python train.py --activation="swiglu" --norm="layernorm" --positions="alibi" --attn_scale=0.141 --init="normal" --init_std_qkv=0.0544 --init_std_down=0.00518 --beta1=0.95 --decay_fraction=0.694 --final_lr_fraction=0.0
Each number is 128 + 32 x the weight over the matrix's rms, rounded and kept within 0 to 255. Layers, rows and columns count from 0.

# layer 7 MLP down (transposed), 704x128, rms 0.158, rows 393-427, columns 64-127
[[108 112  50 134 126 122  88 118  91 138 108 163 145 118 120 151 131 124 102  68 139 169 117 121 116  85 150 171 146  97  94 168 134 106 117 148 196  88  80 128 161  95 124 131 183 115 167 107  93 130  87 138 162  72 140 130 168 115  41 112 125 146 138 126]
 [134 182 147 109 145 108 127 130 103 179 130 102  99 187 104 125 119  92 128 115 109 126  76  80 127 135  97  86 127 133 104 133 123 139 149 118  82 150 125 129  98 111 139 127 204 117 154 180 167  72 117 162  90 159 209 165 146 173 106 152 163 113 104 184]
 [108  91 124 124 112  84 134  66 147 154 148 101 117  98 153 189 128 173 135  77 140 167 170 178 107 116 144 172 112 119 168 100 131 117 137 106 110 114 130 192 109  89 166 144 139  87 103 127  97 111 119 117 151 176 156 119  96  76 103 110 107 144 152 151]
 [135 124 134 110 118 144 121 119 121 145 129 150 122 110 121 146 110 145 118 129 133 137 115 149 130 124 144 131 150 113 136 113 123 117 131 130  93 112 141 115 138 129 110 127 110 135 120 117 144 140 151 109 141 137 123 124 122 128 127 128 124 129 142 105]
 [ 99 168 149 123 144 140 122 157 157  95  91  94 126 114 155 106 105 154 146 121  98 159 101 155 177 150 117 107  98 165 105 169 132 115 172 114 184  94 164 186 130  84 130 135  56  57 136  85 186 108  73  98 140  71 140 113 110 101  56  89 133 101 115 163]
 [138 141 121 158 184  92 137 105 140 121 109 173 122 122  99 134  86  90 166 140 102 111 149 166  89 112 135 154 173 149 157 148 125 109 123 112 178 173  48 140 141 136  85 137 118 135 125 122 140 115 155 118  84 135  82 166 138 168 148 139 129 154 110 119]
 [129 134 149  67 110 162 138 174 146 146 157  90 142 150 164 111 102 117  73 145 139 144 129 146 155 109 148 125 130 127 125  87  73 127 108 122  78 165 137 101  84 172 152 122 117 109 228  94 135 153 140 135 146 149 114  98  82  99 201  47 145 126 110 149]
 [145 147 121 115 159 147 121 118 135 124 159 106 121 122 124 129 148 164 101 158  68 136 138 104  84 148 101 127 133 125 122 100 126 138 157 127 109 159 131 144 143 125  67 108 100 149 197 143 103 131 116 129 117 147 129 114  94 138 136  87 105  88 134 165]
 [190 179 121 119 130 156 106 166 100 131  88  97 105 109 127 176  96 105  79 161 106 113 117  99 124 117 111 150 143 125 128 173 199 165 168 117 122 107 111  97 158 119 160  87 158 127 181 100 110 158 136 151 149 134 162 101  98 148 224 122  96 131 102 193]
 [151  87 206 144 115  81 154 185 122 149 122  83 130  58  63 127 160 165 104  95 148 202  83 164 126  84 107 134  81 143 125 119 111 103 173 116 120 170 164 127 127 126 118 134 139 114 103 105 146  55 150 180 137  92 120  70 139 117  84  89 241 196 148  82]
 [ 64 117  78  65  72 144 109 117 165 161 134 115 156 128 121  89 142  87 129 118 155 133 164 158 118 135 164 153 139 187 153  80 143 128 148 126 182 152 130  83 119  72 151  79 126 164  79 150 115  79 161  92 120 153 118 163 168 165 121 152 124 137 103 106]
 [138 113 154 153 131 138 138 137 132  94 106  87  69 138  99 112 126 133  88  76 157 131 135 139 110 108  94 151 115 119 125 145 130 165 114 136 143 187 153  96 131 156 129 133 116 133 156 141 152 147 162 104 155 120 168 108  98 179 141  95 113 108 124 129]
 [127 115 134 133 131 131 131 128 121 138 131 139 122 136 132 109 120 123 116 124 116 123 128 125 116 125 134 138 142 124 126 126 128 131 132 136 126 131 128 130 128 120 134 117 138 123 127 138 139 132 122 137 136 128 140 116 109 108 130 114 133 111 134 136]
 [149 155 137 134 101 152 128  92 159 149 118 122 110 163 144 160  65 140 122 178 100 154 100 134  87 185 103 164 152 119 130 143 141  94  83 134 109  82 130 129 120 173 105 104 208 169 111 153 105 145 107  74 111 154  87 130  93 198 133 108 153  53 113 142]
 [142 106 127 147 105 141 104  96  62 129 156 122 151 140 155 149 103 188 108 161 103 142  68  78 129 185 171 143 136 157 115 114  65 117 183  71  91 132 139 110 110 160 109 118 117 114 111 113  61 136 166 144 160 130 117 115 142  57 125  97 112 145 179  97]
 [122 184  95 138 108 157 135 179 107 151 197 213 199 117 146 139 159  96 141 119 127  66 182  95 134 106 108 101 148 118 157 160  86  93 110  75 121  58 196  63  84 205 119 150 208 132 166 121 137 113  68 139 199 122 163 104  90 125  91 142 133 168  82 123]
 [138 131 131 133 106 113 116 111 128 175 126 116 125 140 176 139 114  96 131 196 135 142 144 121 177 176 180 167 145 123 124  65 142 147 117 169  88  99 145 130  78  89 138  88 146 114 127 183 189 169  77 162 131 110 177 168 138 119  92  89 119 101  64 135]
 [161  93 174 162 129 156  85 122  97 158 151 135 108  66 116  89 135 188 129 107  83 111 147 138 107 163 107 150 126 104 137 124 151 121  88  98 112 227 134  92  80 123 145 149  39 130 150 126  89 153 215  88 170 138 170 149  99 172 122 137 192 148 149  96]
 [123  98 106 117 101 165 167 115 204  87 151 255 167 146 121  71 191 109 104 143  77 124  88 117  50  56 141  92 215 147 153 128 249 144 115 196 183 220  66 132 129 148  81 114 198 123 103 161 221 162 173 130 126  82 129 143  79  78 151 115 105 134 119 164]
 [120  89 131 114  97  82 151 133 117 144 115  97 155 115 127 171 166 125 139 150 147 118 127 116 143 140  71 116 208  69 124 173  95  81 177 145  90 172 130  94 139 152 154 134 133 114 116 146 122  99 153 104  89 124 115 146  97 156  64 108 145 174 151 132]
 [116  74 137 133 109 191  80 161 109  96 158 188 108 146 129 145 146  75 175 151  93 161 157  91 128  96 179 147 135  88  94 149 153 125 142 174 101 106 159 161 112  99 118 121 166 144 157 130 160  86  77 150 147  93 108 133  90  85 228 121 136 116 136  69]
 [116 114 166 101 156 100  81 132 141 136 169 172  72 133 136 156 129 116 122 133 148 144  75 169 140 133 123 101 114 110  69 147 142 126 130 167  92 155 116 142 160 117 110 151 127 155 131 102 110 152 128 152  68 156 150  80 161 151 177  84 117 134  88 152]
 [ 58 128 135 127 162 108 130 145 198  70 154 141 120 101  95 176 179 154 116 120 103 191 145 111 113 142 139 106 104 100  79 120  85 145 144 165 127 103 142 185  97 132 167 132 122 190 136  95 139  87 128 167 142 198  50 159 116 151  62 146  38  96 144 164]
 [116 115 155  82 138 132 135 116 136  92 137 144 122 138 138 105 102 151  84 179 118 131  98 132 164  88 117 130  80  66 119 155  84 135 138  99 140 103 213  86 180  92 188  99 127 144 152 179  48 147 124 124  98  86 201  90 167 139 156 104 109 105  82 152]
 [111 149 111 143 114 115 118 153 187 128 111 147 131 125 157 163 117 125 127 115 187 103 224 152 143  99 146  98 124  94 118 141 123 157  84 176 119 126 147 206 103 116  94 181 117 176 114 184 124  61 147 135 175 162 115 115  95 136  65 119 109 168 131 136]
 [110 142  77 141  75 133 150 123 147 135 154 160 134 172  97 114 121 135  94 128 103 119 104  90 199 150 182 113  82 106 152 111 162 225 151 127  96 125 164 130 142 139  78 131 115  99 115 175 130  71 126 101 153 106 165  74 131 111 164  92 118 150 140 120]
 [123 162 132 122  95 159  91 120 155 111  98 148 161 146 145 141 127  95 142 145  96 140 120 131 103 140 146  93 177 119 109 153  94 138 139 200 160 130 120 120 140 109  94 145  93 129 163 155 142 164  80 200  56 113 117 103 173 126 186 162 139 116  84 190]
 [143 122 118  85 131 145 161  69  73 198  60  99  55 101 147 152 156 180 114  86 124 160 109 164 143 109  84 163 156  96 119 164 155 124 125 148  85 111 173 102 186 145 148 141 150  67 161 128 125 157 164 202  86 124 145  90 146  28 145 203 157 163 163 119]
 [137 157 162 166 140  93 135 129 152  77 135 105 143 168 160 137 100 195 143  97 211 148 120 143 113 129  96  95 136 146  97 160 106  77 188  96 104 100 161  90  86 104 124 156 148 130  66 130 138 102  96 129 123 136 187 117 132  78 123 137  90  79  88  25]
 [173 147 159 135 102 180 159 136 126 159 117 162 144 116  85 100 100 124  87 151 110  85  95 162 115  90 135 114 121 113 143 161 130 109 130 107 154 175  91 107 170  48 131  65  68 115 124 149 153 196  99  70 125 152  76  71 128  82 145 185  32 141 145 139]
 [133 129 127 125 117 141 142 126 120 138 118 130 135 129 145 103 129 137 135 138 136 147 131 128 129 142 111 127 117 109 114 126 132 143 135 132 130 128 118 136 131 138 130 119 119 145 141 116 123 134 143 142 137 117 111 125 130 119 119 108 130 111 133 129]
 [143  96 112 100 109  75  92 122  89 134 192 114 169 130  86  93 169 114 113 125 109 126  91 132  91 130 122 102 145 144 127  74 120 115 111 152 170 127 156  91 116 152 145 156  92 127 137  80  97 134 106 178 149  79  79 147 121 137 146 135 174  97 139 109]
 [160  67 111 117 109 139 139 137 127 129 140 167 114 212 125 155 148 100 134 157 162 128 214 128 147 175 111 144 187 157 143 110  77  91 131 141 139 131 143 124 121 116 121  91 119 154 152 118 111 134 157 116 108 137 137 181  70 134  86 143  14 123 152 172]
 [137 100 101 204 134 110 145 126 130 134 106 119  88 146  94 205 160 126  95 141 102 174  95 129 100 138 108 155 162 119  98 131 191  94 158 110 151 107 129  52 138 159 149 106  85 137 152 115 113 120 146 167 125 101 160 165 120  91 153 121 157  83 119 152]
 [214 154 104 163  95  91 118 131 119 108  63 163 155 149 188  99 149 170  76 200 140 137  81 162 122 142 161 170 106 127 126  98 101 123 159 155 104  90 125 153 109 113  99 135  95 152 109 133 130  95 143 147  89 155  73  65  62 131 154  43 155 117  76 112]]
# layer 7 MLP gate, 704x128, rms 0.363, rows 394-428, columns 64-127
[[ 84  66 133 162 123  59 149  78 186  80 114 183 150 173 137  96 139 143 142 125 143 143 180 118 134 144 165 163  59 106 116 110 198 113 130 163  48  86 121 160  82 146 114 174 124 129 158 116 140 137 182 119 162 116 142 160 116 146 107 140  85 152 176 151]
 [132 148 150 177 135 118 127 127 124 132  95 124 162 128 157 148 122 119   0  87 153 178 119 132  83 147 157 152 109 142 115 166 184 132  92 202 163 115 151  45 158 154 203 103 132  96 170  97 135 156 137  75 148 105 150 131 169 134 121  85 181 117 168  95]
 [134 124 107 126 122 112 130 152 147 128 120 122 121 118 126 122 142 124 131 142 140 149 140 133 109 114 111 134 126 141 125 127 141 128 150 125 132 126 133 114 102 139 123 131 127 149 118 137 142 119 128 143 129 115 128 132  99 120 114 139 134 121 123 130]
 [141 154 106 200 104 154 101 180 117 139 126 136 111 176 127 105 150 125 174 167  99 152 155 101 139 114  86 103  80 127 117  94 146 106 119 152 208  40  78 164 175 123 176  93 149 125 170  90 131 142 153 117 151 113 150 154  95 148 156 136  72 155 122 148]
 [147 143 116 142 126 138 182 115 125 116  97 153 118 149 135 153 154 145 147 131 157 112 114 159 109 148 128 129 179 137 140 165 101 116 111 157 132 155 121 128 187 136 114 141 136 114 113 147  99 133 155 130 133 114 146 167 144 147 139 113 142 138 154 159]
 [128 126  94 187 129 146 108 120 130  76 129 162 128 114 135 145 102 116 134 138 143 123 166 174 140 151 136 192 211 153 142  73 152 123 151 135 122 135 173 141 111 133 115 159  92 185 141 160 100 134 116 209 131 119 110 103 144 126 162 142 115 136 155 160]
 [106 124 185 127 148 131 150 108  88 149 132  88 114  92 138 117 109 160 124 117 117  85 136 114 107  74 141 143 120  77 128 110 121 163 132 131 112 131 145 162 151 143 109 110 135 124 127 127 111 116 122 105 116 154 145 165  74 128 136 148 103  49 101 131]
 [126 144 188 119 151 110 100 210 190 191 103 191 148 116 159 105  97 165 128 190 131 185  97  65 139 185 171  63 111 108 113 128 125 187 167 167 142 124 129 140 166 142 155  90 133 124 133 104  93 114 181 125  72 141 118 157  96 163 209 143 182 143 119  98]
 [121 152 108  93 215 178 140 142 106 140  64 148  88 155  92 140  85 117 193 126  97  71  94  77 115 143 135  77 103 178 205 119 102 129 141 136 107 150 170 147 133 153 119 130  76  91 165 192 108 154 179 121 134 105 122 108 105 122  77  86 141 155  79  83]
 [182 136 107 182 170 147  57 149 127 127 138 164 157 130  76  97 131 132 161 136 147 140 107 130 183 150 145 134 129  93 106 102 106 115 121  95 102 158 152 140 172  78 186 193 133 109 154 108 130 139 159 181 162 132 133 128  62  54 143 139 107 158 145 141]
 [113 139 116 137  89 167 147 132 119 134 146 151 187 108 117 135 130 126 123  88  67 118 161 127 118  98 100 109 140 143 118 160 117 158 104 176 170 118 147 159 106 121 164 165 131 117 111 115 107  90 105 107 127 139  82 136 124 115 205 116 114  76 125 155]
 [125 128 121 117 135 123 113 129 128 135 135 130 126 134 124 126 118 111 124 127 120 104 114 124 124 134 130 131 113 137 125 139 142 129 117 127 125 117 134 120 134 112 127 101 140 133 122 123 124 133 127 133 146 124 126 129 130 132 125 132 117 107 111 143]
 [157 109 105 162 122 161 145 119 144 133 139 122 112 150 125 131 172 152 167 164 166 114 147 148 123  93 150 136 108 140 140 147 171 116 117 134 101 173  92 101  74 107 137 115 125  98 165 162 106  94 149 145 152  94 102  98 140  60 153 131 173  77 138 109]
 [115 155 119 137 152 102 173 133 118 111 114 135 109 134 174 142 112 103 133 161 136 158 144 176 155  79 117 159  82 186 120 155 162 140  73 121 124 106  63 110 164 153 161 109 141  82 171 158  92  88 119 149  99  91 113 104 166 206 116  94 102  99 167 127]
 [118 117  87 116  63 162 134 162  90 123  84  99 112 124 113 140 144 101 127 212  89 146 180  81 119 111 135 156 100 132 163 177 118 200 121  88 153 101 175 132 135 151 182 144 133 118 134  77 118 181 113 186 160  84 163 164  86 140  59 104 177 159 143 140]
 [147  91 109 116  48 154  74 133 151 196 154 121 154 145 115  80 164 131  93  93 118 133 136 122 112 216 125  83 136 149  81 142 142 153 127 153  30 116 115 141  87 188  75 158 124 139 176 136 152  87  91  85 178 147 106 144 160 108 123 156 102 155 173 110]
 [188 101 141 139  86 115 100 106 121 137 146 141 159 184 139  60 141  90  96  93  96 128 118 133 132 202  77 131  85 105 126 109 164 125  60 145 156 194 129  64 123 174 124 132 100 147 188 133 100 127 126 107 145  68 122 126 130 105 141 109 148  99 137 124]
 [131 109 188 179 155 151 120 173 119  86 173 206 161 159  89 156  75  98  77 127 158 181 151  26  82 141 213 117 157 206 172  78 212 147 121 140 142 145  98 155 126 146 141 141 163 150  47 146 103 154 172 202  53  56  63 150 101  99 118  98 168 183  96 116]
 [ 71 166  78 168 130 116 119 156 152 138 158 123  91 128 169 146 136 144 144 171 133 141 128 132 134 124 124 135 145 158 135 170 174 105 181 157 142 149 195 121 133  78 153 142 133 173 142 139  95 162  61 166 130 153 161  61 168 149 140 110 159 151 111 134]
 [140 136  97 116 128 167 130 151  91 112 131 129  70 131 151 135 152 180  45  86 113 143 171 145 113  95  82 143 128 103 148 126 132  92 143 143 135 179 145 189 146  84 113 116 116 149 183 158  29  75 121 170 121 119 164 148 137 115 129  97 162  98 163 111]
 [ 73 130 123 103 115 100  62  59  94 134 126 105 123 129 102 150 128 119 120 103 147 141 123 187 106 113  16 122 177 147  90 109 128 103 126 123 117 123 110 185 155 109 145 127 165 149 103 100 133 103  96 127 124 183 187  95 177 103 105 133 160 103 155 152]
 [254  84 149 133 153  85 122 172 131 126 140 148 140 115 188 154 124 149 238 191  50 128 122 164  74  99 146  43  91 142 153 119 163 125 146 128  76  92 131 108 159 124 115 151 165 101  73 128 105 118 167 103 129 118 116 100 154 106 124 108  84 113 134  88]
 [108 184  85 138 165  60 203 172 105  80 183 112  74  92 179  90 157 157 142 144 110 110 179  81 128 137 110 120 130 111  89  82 123 129 131 141  88 140 132 131 156 159 156 121  98  54  99  98  99 209 162  87 108 102 143  94 127 129 148 124  89 151 102 131]
 [ 94 114 171  88 147 138 130 185 169  89 174  63 151 147 109 158 146 130 140  94 185 178 100  88 191 143 202 124 152 187 150  85 145 139 163 109  77 104 128 124 142 138 136 109 116 110  95 113 113 176  83 130  60 108 117 127 173 144 179 152 117  62 102 127]
 [181 117 139  86  94 137 118 142 164  86 153 183 116 128 128 115 153 141 106  96 103  84 108 114 143 172 154 130 192 184 133 164 159 163 113  96 120 141 158 160 107 145 209  79 152 156 122 122 109 129 159 182 138 132 132 129 106 130 120 176 162 140 123 114]
 [137 113 129  78 150 130 111 116 135 165  84  98 169 114 161 153  69 107  98 144  76 129 115 166 151 164 191 108 131  91 188 100 151  80 162  87 159 145 123 114 164 110 163 161 178 184  96 118 160  79 137  98 131 158  88 167 126 121 117 145  97 149 114 122]
 [123 103 137 113 149 100 119 149 180 121  98 102  97 192 133 139  62 166  84 105  95 160 146 135 104 127 122 131 175 126 125 107 110  98 159 113 169 120 107 128  85 142 131 122 170 121 152 119 149  77 174  65 165 128  77 157  64 109 118 151 128 119 156  86]
 [161 107 132 120 117 177 133 204 110 201 145 146  95  97 155  98 130 160 135 195  66 191 128  91 144 155 148 121 107  84 168  80 170  94  88 161 107 197 151 125  74 227 100 174 132 112 210 101 119 184  94 115 134 147 169 110  88 126 122 104  76  93 146 173]
 [105 177 127  68 124 122  56  43 169 157 108 174 161 126 109 179  72 125  77 136  70 117 132 137  90 192 131 179 147  92 144 109 157 122 116  81 135 169 102 133 209  87 109  64  83 120 116 194 165 133  46 113 140 130 129 123  51 117  54 187 107 180 147 142]
 [137 128 147 116 115 131 128 126 118 132 124 116 116 124 133 118 114 149 114 133 142 136 118 133 151 133 109 137 120 118 132 119 117 131 147 128 140 130 130 110 143 121 128 127 151 153 128 129 164 128 142 133 132 122 124 126 140 125 130 128 143 123 133 116]
 [174  81 154 162 112 204 117 177 153 200  40 127 101 134 172 183  82 182 132 220 132 171 133  82 144 101 194 142 180 168  96  30 176 152 152 104 133 144 104 140  99 125 160 127 162 106 134 148 165 106 129 145 133 137 101 158 158 138 120 131 109 133 105 141]
 [137 146  90 179 104  94 137  96 121  83 171 135 124  77 140  88 137 146 106 147  64  73 154 151 139 101 101 190  95  91 138 138 119 158  54 184 129 140 114 142 170 137 150 166 182 141 108 125 171 127 123 106 157 142 113  29 155  87 126 147 173 102 169 122]
 [ 61 177 111 113 131 151 118 123  90 125  81 155  62 153 121 112 201  85  91 151 121 124 185 113 130 154 101 145  83 167 123 164 101 103  87 113 127 124  98 132 100 107  75 153 184 126  94 133 104 163 110 154 133 182 112  90 123 109 116  83 142 133 150 150]
 [ 66 103 122 132  74 102 105 164  88 149 134  86 137 118 152 149 163 150  95  29  90  95  66 126 176 141 213 162 109 185 134 140 107 120 120 140  99 119  26 136  35 132 146 198 113  78 147 174  53  71 148 103 116 127 119  71 162 142 131 141 159 178 145  97]
 [ 89 107 135 137 157 146 140 146 182 106 150 118 148 116 160 122  95 120 143 141 148 144 146 139 122 186 159 113 106 120 133  68 122 114 100 127 102 145 121 130 124 139  97 113 189  84 119 152 130 116 122 134 130 142 110 116  94 112 130 121  82  80  90 114]]
# layer 7 MLP up, 704x128, rms 0.391, rows 394-428, columns 64-127
[[185 110  97 102 134 126  66  68 108  87 163 155 170 116 167 107 100 131 189 176 155  81 145 108  82  96 176 150 119 109 100 102 119 108 162 171 115  83 179 145 155 115  93 123 124  93 163 183  80 187  89 156 150 112 152 114 136 128 126  70 101 114 164 121]
 [170 187 122 136  67 105 121 149 177 160 102 156 138 120  96 135 104  89 111 112 121  98  61  99 144  87 114 123  81  99 127 208 145  98 124 161 149  99  66 205 129 186  98 108 149 132 112 233  86 161 115 157  79 147 155 119 110  89 111 158 117 138  91 131]
 [159 126 116 131 133 122 124 147 121 131 115 134 135 119 112 138 140 138 124 150 134 117 133 128 123 119 135 141 126 152 132 140 148 129 143 120 129 137 114 110 123 114 112 141 135 132 137 142 145 136 132 149 133 119 119 124 109 137 110 144 125 125 127 123]
 [118  99 110 137 110 106 119 140  76 138 139 200 121 172 142 196 130  77 165 127 120 102 135  69 114 102 113 114 130  66 167 110 101 143 127 130  41 109 117 150  93 173 106 108 144 163 130 125 115  63 195 139 115 165 103 168 198 147 167 153 128 131 198 130]
 [ 87 113 107 124 136 105 120 142 134  97 186 141 159 114 114 107 132 102  96 142 123 145 105 136 130  83 138 122 106 126 146 103 171 135 140 119 122 112 126 172 122 115  93 133 176 143 144 141  85 131  92 113 128 134 123 103 119  77 126 138 115 140 130 111]
 [142 153 102 146  96 128 126 195 143 145 139 126  86 116 100 101  95 135  96 129 138 165 153 121  96  50 144 133 159 125 126  91 117 134 138 179 132 132  95 115 138 122 117 154  73 176 117 122  64 120 156 119 175 106 126  73 111 169 137 125 195 151 157 106]
 [128 125 127 113 191 162 141 112 109 105 145 109 178 115 171 111 111 138 113 140  99 142 172 128 134 113 157 121 176 111 122 163 105 136  92 116 146 102  90 129 141 134 102 132 138 164 147  75 104 166 119 119 109 106 134 144 118 141 133 177 132 142 143  76]
 [120 128 178  99 118 130 119  99 141  97 139 136 150 115 104 129  84 166  85 129 168 172 175 134 122 140 118 129 160  89 104 115 146  99 180 127 108 118 142 105 170  98 169  83  77 128 125 110 124 128 125 108 119  88 153 104 119 123 160 162  94 106 135  87]
 [139 178 150 147 134  89 134 140  95  94 107  97 113  79 156 191 164 103 123 152 111  74 148 101 145 113 180 133 180 126 105 112 176  87 115 125 121 151 158 165 109 104 158 164  60  79 161  80 158 117  89 143 124 123 135 209 116 103 122 112 117  76 120 145]
 [125 144 138 101  89 120 179 126 140  87 130 152 140 104 156 143  98  68 154 111 115 132 140 154 130 127 111 151 141 148 134 136 159 133 138 155 166  72  88 118 114 110 128 129 119  99 124 122 100  76  96  77 102 110 112 172 177 126 121  60 116 146 102  93]
 [130 162 116 148 105 108 130 162 106 149 150 146 167 122  95 102  77  94 106 162 133 120 119  94 131 131 132 126 172 152 122 140 164 124 216 110 139  73 120 165 133  91 100 223 115 142 112 151  70  93 145 149  88 104 123 156 152 156 123  99 160 135 148 128]
 [130 130 135 140 121 133 137 128 123 128 123 133 126 131 115 130 124 136 140 128 141 122 131 134 118 113 137 132 106 131 126 125 116 124 121 131 129 132 128 111 122 141 134 129 116 119 127 128 131 130 115 123 121 132 131 121 122 146 134 128 134 142 140 110]
 [148 146 111 182  86 132 170 148 142 135 165 181 129 148 113 142  95 120 190 132 121 136 105 154 128 139 124 194 124 177 135 109 167  91 117 112 128  96 118 145 151 152 121  77 177  98 176 139 132  92 106 132 137 180 126 112 131 149 168 119 153  97 122 127]
 [156 142 141 125 146 114 119 164  94 124 112 127 124  96  70  63 161 100 107 123 140 192 121 138 153 139 112  74 113 144 132 109  90 107 116 130 135 134 161 145 143 122 124  83 175 127 116  55  99 103 132 135 102  96 151 140 134 141 159 105 160 144 184 124]
 [173 123 199  41 167 168 119  83 161 121 144 158 133 104 150 157 104 112 124 100 146 152 115 170  81 131 177 134 209 144 135 109  85 112 143 170 129 151  96 108  73 100 160 144 150 128 106 135  35 140 157 108  98 159  77 120 163  86 146 148 114 101 167 185]
 [160 172 127 111 133 170 135 119 100 117 118  63 132 116 167 143  90 175 192 186 160 108 147 157 102 135 130 186 107 156 134 129 156  94 155 139 143 164 137  96 148 137 144  98 165 168  68 147 180 206 148 131 119 104 180 109 123 141 120 107 162 165 126 166]
 [164  94 119 127 100 176 153  86 131 124  77 147 148 127 155  81 118  80 147 115 109 106 142  77 132 109  93  78 117 148 128 102 106 132 176 123 107 179 160  82 118  73 140 160 117 124 163 109 147 148  97 115  70  93  82  92 179  91  81  47 144  71  77 214]
 [196 145 200 105  58  68 103 160 154 115 182 130 185 125 163 129  56  75 186  99  90  80 143  99 113 193 118 120 137 177 185 127 126  93 170 136 128 115 175 177 163 101 173  98 104 144  69 126  62  85 141 160 116 132 127 120 126 156 209 149 166 150 155 108]
 [115 114 156 102  99 173 109 136 151 154 123  83 148 100 103 134 118 143  72 122 155  87 154  68 106 114 100 131 141  91 103 128  87 140 109 171 116 171 128 101  94 209 156  93  77 141 138 116 152 130 129  81  86 118 161  90 143 115  98 135  98 154 146 123]
 [136 153 130 117 174 144 102 122 124  91 141  75  84 124 150 173 159 153  88 168 167  89 180 169  99 127 130 144 141 183 142 135 111 126 142 147 137 111 187 126 158 142  77 140 112 107 113 167  79 145 133 137 113 112  94  73 144 131  65  96 180 147 150 142]
 [103 124 121 151  94 152 100 126  79 126 181 159 127  73 131 150 166 104 135  65 141 127 138 151 113 104 113 152 139 149 141 123 121 116 140 168  87 112 166 186 136  91 184 163 150 144  96 130 206  91  69 138 141 194 103 142 119 115 138 112 162 109 127 138]
 [107 152 158 128 143 209  89 125 140 176 179  59 139 171 163 128 196 121 132 197 117  80 145 137 172 128 163 152  80 181 149 180 108 145 143 111 125 165 144 118 132  94  98 140 103 103 126 147 146 189  98  73 128 137 182 158 145  94 131  91 190  97 152  86]
 [129 170  89 122  97 159 117 116 171 174 130 116 100 240 153 206  90 107 156  95 163 139 113 146 151 159 150 151 101 104 141 151 175 184 116 146 118 123 118  95 153 130 103 141 118 154  85 177 140 196 102 133  88 138 201 158 106  76 176 180 143  92 190 131]
 [135 161 138 192 124  81 169 107  81 138 132 122 150 102 106 154 166 162  66 154  81 145  81 138 103 126 190 121 129  99 136  82 142 100  77  63 170 146 151 110 179 138 112 156 127 113 159 116  66 165 129 122 107 129 104 134 112 129 119  92 137 106 101 116]
 [163  90 161 101 170 119 119  81 152  16 103 155  82 186 136 127 127 139 194  78 130 115 173 139 133 121  89 151 160 113 135  99 113  54 179 140 167  84 151  75 176 109 168 105 131 108 105 166 115 199 132 176 106 116 105 111 142 152 136 153  74 146 100 105]
 [135 146 178  93 122 104 140 135 143 133 128 135 146 124 174 108  86 121  88  98  39 137  42 148  88 135 121 138 116 107 127 103  88 177  95 149  59 125 135 129 152 195 139  71  93 106  95  78 146 123 133 111  96 108  81 166 152  71 166 183 109 153 107 156]
 [168 110 123 150 133 104 137 124 128 147  87  99 109 197  92 158 101 181 115 106  78 152 114  87 122 149 129 191 123 123 151  94 151 127 173 123 152 165 106 160 129 142 140  70 221 161 146 142 198  72 162 184 139 187  91 151  31 103 127 191 108 146 201  93]
 [158 114 106 114  85 167  46 165 138 127  26 170 132 133 160  50 183 190 101 153 122 116 153 114  93 255  90 112 101 115 119 120  90 131 125  64 135 111 159 164  59 150 100 120 185 159 134  86 101 139 119 128  97 128 114 157 149 150 166  83  91 143  75 122]
 [102 165 125 169  78 151 120  64 205 137 157 107 110 163  95  99  64 213 171 112 102 145 150 170 190 148 136 118 113 100 133 124 139 132 102 124 120 128 151 154 154  86 148 111 131 147 136 135  86 190 127 100 198 144 141 118 126  85 131 158 106 142 109 142]
 [115 138 109 137 135 125 132 122 143 121 136 150 138 120 119 132 134 138 114 142 129 127 147 123 131 117 124 105 146 127 142 154 114 106 152 114 117 122 140 115 118 115 126 122 130 123 124 136 129 124 125 141 134 137 127 117 134 132 127 122 123 124 131 139]
 [127 144 114 144 165 138 128  95  74  82 141 149  52 127 140  68  95  75 155 108 110 158  64  98 121 167 122  94 122 178 134 141 100 124 108 119 161 170 108 151 145 154 135 152 124 136 171 113 148 147 170  75 167 117 165 116 112 122 171 116 117 121 111 116]
 [120 171 117  88 110 165 156 138  94 166 183  70 132 117 130 104 130 145 126 175  74  92 101 123 172 100 184 153  87 127  93 139 122 152  85 132 159 102 130 150 151  81  93 115 180 148 132 175 182 146 132  60 109 147 139 134 115 150 132 156  86 120 181  80]
 [132 101 146 131 125 137 164 151 158 167 120 132 147  56 123 181 142 127 156 141 133 131  95 151 162 144 179 176 111 146 190  97 126 153 149 119  82  88  87 140 141 150 188 104 109 133 119  95  90 117 171 155  79 130 128 114 142 182 179 127 135  95 114 129]
 [101 132 149 141 124 163  81 122 112 126 125 116 175 103 159 107 100 119 110 104  71 125 116 147 161 129  71 182 142 152 123 115 123 111 113 140 175 117  41 109  95 104 150  87 158  89 213 125  54 128 136 108 121 134 125 127 146 101 123 121 172 147 188 144]
 [141 130  92 110 120 137 116  76 106 181 112 117 109 167 123 132 106 164 122  80 123  93 149 115 142  90  99 123 144 119 159 174 157 132 182  97 191  97 107 156 134 160 119 143 100 146 159 110  93 125 138 142 123  93 107 105 122 154 139  97 199 132 105 110]]